Weights of a small transformer language model: width 256, MLP 704 SwiGLU.
Each number is 500 + 40 x the weight over its row's rms, rounded and kept within 0 to 999. Layers, rows and columns count from 0. Numbers have three digits each. The size before them is the row's rms in percent of the matrix's.

# layer 16 MLP gate, 704x256, rms 0.0892, rows 683-703, columns 0-63
100:463553467465493486578445532542513471503528462510525550500446545563532532510557456504478475494516550498448533447538482527504586508507496514485492446528542526455492440570452556553505526543528551
106:550485523521502514502499483530545478510528450534524491449547490518497574526563447488504471496537502512438492515419428441528529468369501528533439411524468491463510428448408441500483569483467525
103:523517503517485397575448562556502523497566441512531540509492504585470527489509527499524544552417458559501503443481513522470466552507531454527482513528460445467521541503475511504519459498462544
104:499509524558482517508476456486564583540548512490528461526523534557535559488566549498549543486547412471482506451529522560513512506485521563597501459511549492440553541565461530523454421510489458
100:499514448464519509527473550462430509512449502460528540424524484559462530512506498444441552528495514538500493533526522464512523525508492569431548545546455475447493541549490545543509544489536494
104:452468484501554482441417468486461555515527454454465540535500480458518530573519556502472512468479550533441530527459509492568520535462513531495451516451520502466570479551501485514573533478538501
097:518455547497509540497479551501498541460549499515496412489508527562527542468514457536488538493530449456527533453473487509499527529417450413550529531514476580481556472481431477449452525502484513
104:484475557415609486480489477501453487437474464556498567421506566508500568424522530580547460527463526517483447521460439474540544499495442564479515482479521500541575502560432522541483394541562468
107:534496486555533413575487418571487543491484471500546570521481501523551527536492515501525422475474432492491501516513518511479490497492453532487513529525534534464522478502421471472463510475572507
099:463536458458504511413466507565461438499438454462483537486494556580513511441441500530485463465525426504484569462570508616476582433481462494450448482570438480432488435507479527529499558518479441
096:442478527471447465504409533530529540562501484519487534447509554478542564530472528484437476506520537507536521493521484553427500547462529491423519515572502451480510510557434520489505494493430501
095:461540449525469463517547475544450454457527548541576453513532560457423545507589493512541476460532560565500469530550549472515567531493464455505496580519529492529531507545458484439489532531540529
094:463468577412428498571486504550437582511582441468529541457547506518563505463540573517484567537473472489550577470511513503483504538509505472542508464613478488544548474457477462538462537474470507
103:459560476559434501508406500485546495464456476488461522480399533507553571510580487526461599608571475482468549420498488521464507516417561515534503515579524499490505476471503547515495538414553474
100:537472482580493518557524454460552519516500459496507546504420511452463544522486497529470484516539498516474503469533501507526474483505517510562478516499499467549542459550481481548498504469506465
095:520505604480494576476455483488555489496477504551518575421499586565562532530505565522433486460441485509495487392451521502495559474434514483497518545532539479483481535497548478552580556526487518
098:478478545530458503525506444518510511480491466481515578471465577506529548505507563529531473528516495411546506464462499469551506539509537455582470461471539531458531576548426500496434546516476474
112:575548507450510459495459508537513467588508513461562602565444571505536568493499539470516459473443561431458472481476468489594505529511503532460536483527567426501479553490426536486512499501520487
098:527465549484531544481455498455454538496494481488531517535470547553442531501525544454510455530489515488536549508486492426436514550481490470454482475560436479538517471573495464562512502603505425
100:511454473554524474519491546556499527446564471562497435520520450507478508552486499453550538527573475492516483441562509569504547470488543459499526521555507525432530517486477481525471447460546509
096:463524514469497578432457534529473502526529515515457618515480598509487530483505518505498433560480488619463472487496446527504520475504547456479515528574552460504519485551481505457481454482503491
# layer 16 MLP up, 704x256, rms 0.0886, rows 683-703, columns 0-63
098:523496495477558516536545471507441468543510517442467553523481541517463483512494447512507479495446542488507511508435465488468487447465521539487476430554499504468458482452489485486471506536520521
108:492495468472504514523427476491466537469523528511427478573507470526487490503483533469554564520588487434583494522505493498453499502425485508498574421507482528548491501517494554528480464464500533
099:450564537534488454509509500494559534553458538547509504571502497517518525521495516490481540504488533552492506465471566510460477556468526563459515435524524531491525501458465437469543531476549507
098:471539447498500476485531504547461471449418510572533557470518565461501518544495530533537509475514564531510451465541505444582518425505470562490427521481462502487526410477477444515477574519514427
101:487526483527430523538484473523547490400562548538500438465513489447520494558565482530545514462521547511481488479582458481535428516490465465557526430465475507492596502501470477476533492459515505
103:614428494592548415412538526461523441526531548514501505448496493492558505477496481522499523519492493527528524528384537520494448445472546503489526509551417500458480447593486478496461511463514518
094:507584488488529589501584474585486582475476459444551456527498580470461480565535525527482534573470533555573503598502482500561523487482507465541491524482454534519557498525506480484550484499582489
100:496495500491437453535492468477569516513496516480500496448533452489458457499555463488561514534401423557529484524473470489597448540477468482565518464505440475578553492538447524467432543459444515
100:519550491504531503557517534540540471485505530468490441504428507460516523492463495495485468442452553491467502457536495521486477540498560582529476511512529439528507575500507406470463473504497582
097:512470493548457493499481447572524555506486546517533554454403592536549502523524471580459498541542543459490491502466476537462504430526485483473591412491515461483472560447505438523500514485521533
099:485552452501611491461427483440557419541457526514532551474517547547509561550483508515475491569565444507536539509511511483524432527503543525565460536432531514517448439476493578428524513465445542
097:514549433466497487464536493486467522540510436450520521550505497481440471527571473430485515554510461433550501528517547490484542503448548557462548494531442501493462466527494579562489498502540497
093:536447458477504444538467487507571541427567566452485498485496465519412468542526530472542537521483521545491436543518448506419474452493546542479560473528455516499506482486492541529574415503427454
104:563479510455480603520472482491511495526492459481481511537524553498562481558429545532425434582424521508505554466509508433453553522500462450496477525459527530519504475459559530474389487537476451
103:535469432496527468473533521448534488506480446556467522553558488485490501494525561522508502460498594428566513459491517518566492543475555559542535474434517504495472480488496490503524581407440585
098:465525517476458489562550519505511568473477518534498484479525463419424508568490483511455537494517533542446502472589469486503445513556524507472449511518523458497504515574495514513478489608507480
103:511464504468532456469549497536544504542518541468433488475474517506436561507520469479510434452523511516509493481468479569446478461525590515451428490490433449521477509534460512546475581452600554
113:460492540467527537577419544491504528487519515471544543543505530404478484549490519477436500529480504483472485520466486498493434499419541390534538507478504482531512544523542459492457487519482546
100:475374468487485469542534471558542485472464508470544468527458549559486509527523443502495572465429500419456461510527548476519486465494518433480487508527525500508437570487483559528546529441551495
099:542521552453464625508504553521540474539522500483488468440505458505533483501479521406538465561500523531503499470440495534596521512535473525503521517541480495541479475523460482504474455552517504
098:509488469502532499466462515513561502497511538473498468465508465543524506526515491498554530528545547479580491436544524500538492481511561474502492453457480563469523532472542602526462526510458445
# layer 16 MLP down (transposed), 704x256, rms 0.0852, rows 683-703, columns 0-63
099:520490513553518582472560474555481479490535507529465538395545541490526475495502506430562472538523507476497556503453487478510554521470471550464490568480569542459452523548624526477458565480495494
106:569521481484544509547497515521503479594512520448469508515560466622511512535554475519480536534533484580517487495465552549572378479480486519451432554499527467497482513490476517399473557497531469
098:514454528436472498422551498477494499505491541507494490534544459438514446491510504561491474481552510567492463499479528553487486548455544467492580502501606508547468535476496462433541519461512492
097:455567496442492458482489472492467561503580562509457499486446431470549492540509562479422534474441524431538512477571404553562524507459458510474540464479542472429527428527499505548488522518463480
098:497412555525461536481547508492489510470490482494518527560525545466563463480537505434485475497467588496529568506479468502522486389530486471459541477503573496434494451491415448476447500433475483
102:497499449454528404514488513482533542464457459521546510523496542531531524561506519549511480523518438477504539577531437560480495460489489529538513532578542483612548482497469465513531471548455488
095:561513515544484541482496480547488510479536436452558475514445544545540580518481540506543529514494484497586492459543491479531586525505381497471448556497519499421522478511506436513477564465470488
103:495495529466463487460505572451506465500510593522537481430520535428515484495486512453486537459608412531474506428519551493510403438498495553517405468500501525485482503453495443491522522483533467
100:500531411540572478468559549569477487485436530530501480580526490478520491462423480512474520457534546541492463440545489498539460516533466491562544462528468438484450543495602492558497458449476485
098:496493550504471463528475506538559448513401510517503435491517499481501454580495543562515510521522506535450475483545521459439516464495487517478553488448463529471539479447570472487498451491517517
099:480471473434482497473504533467447546456511464496513535487519508546556365422430515467507450523537530486476485482472491470449522439515530465521468475456428521445510568442458503488427534529580532
098:524579526508579494549443495451530518495497467456513500536504553486460555430533462431561504488537554474477524513579455501476538522511441472499484466433513471485528515477446515456450468548523467
094:447452566534528481510463428501515436529541542501478521526478478518439525476514424581484457548430519405484491533511543462423512456515467455475468463495521487513471487457566497468523496538457582
105:516485515525427498523462541535536485424520480514436406468474526561498495544491477486517480439492460487574571606592585511484495558470506462462568440559474485466476494503477428493531429548527535
103:498486537522441377500436490497542502507484530545494542538426449433557477553463471517468494549558495481516487555455496465534468538490532568523476510458600549506575515549486491524490496502511507
098:494492455543481581577482517536467470577492497481473580455554505551477554564533555480422540476518447521597473519477499528495466505441505466419496464538390509516496558482511468495535509459493477
105:585498514496499482451448504508528522445457448495501501522519564548503485476477491424523449509550516516475460406478508548444509599464518509503480557498539518503461447500483466445486516439502506
114:439479499485497476419561511515469480459423494536518549539494473500577489503524492479536497470526510457513457472476456485487508422514597476484509447476451481491538465461546502487485476560479460
100:492515494590442528564502511503548489542507513473550498502499499468431489515454480511549548474471479468513494524474451501594460477499518518525508559566445396465558497448469430563506565473496489
098:549453556468433455503509529469540464563475528513538519464487471472448386442522470451454451485491458551448459485493463511511526435551465503514483534514506424584549476516448477542536564513541515
098:496465531456540542489520505494473504537575453450487530539512488557469460419526531482457512498448536498445509440452401426529458522531439493478465529526562536547447473522547516441556497536483517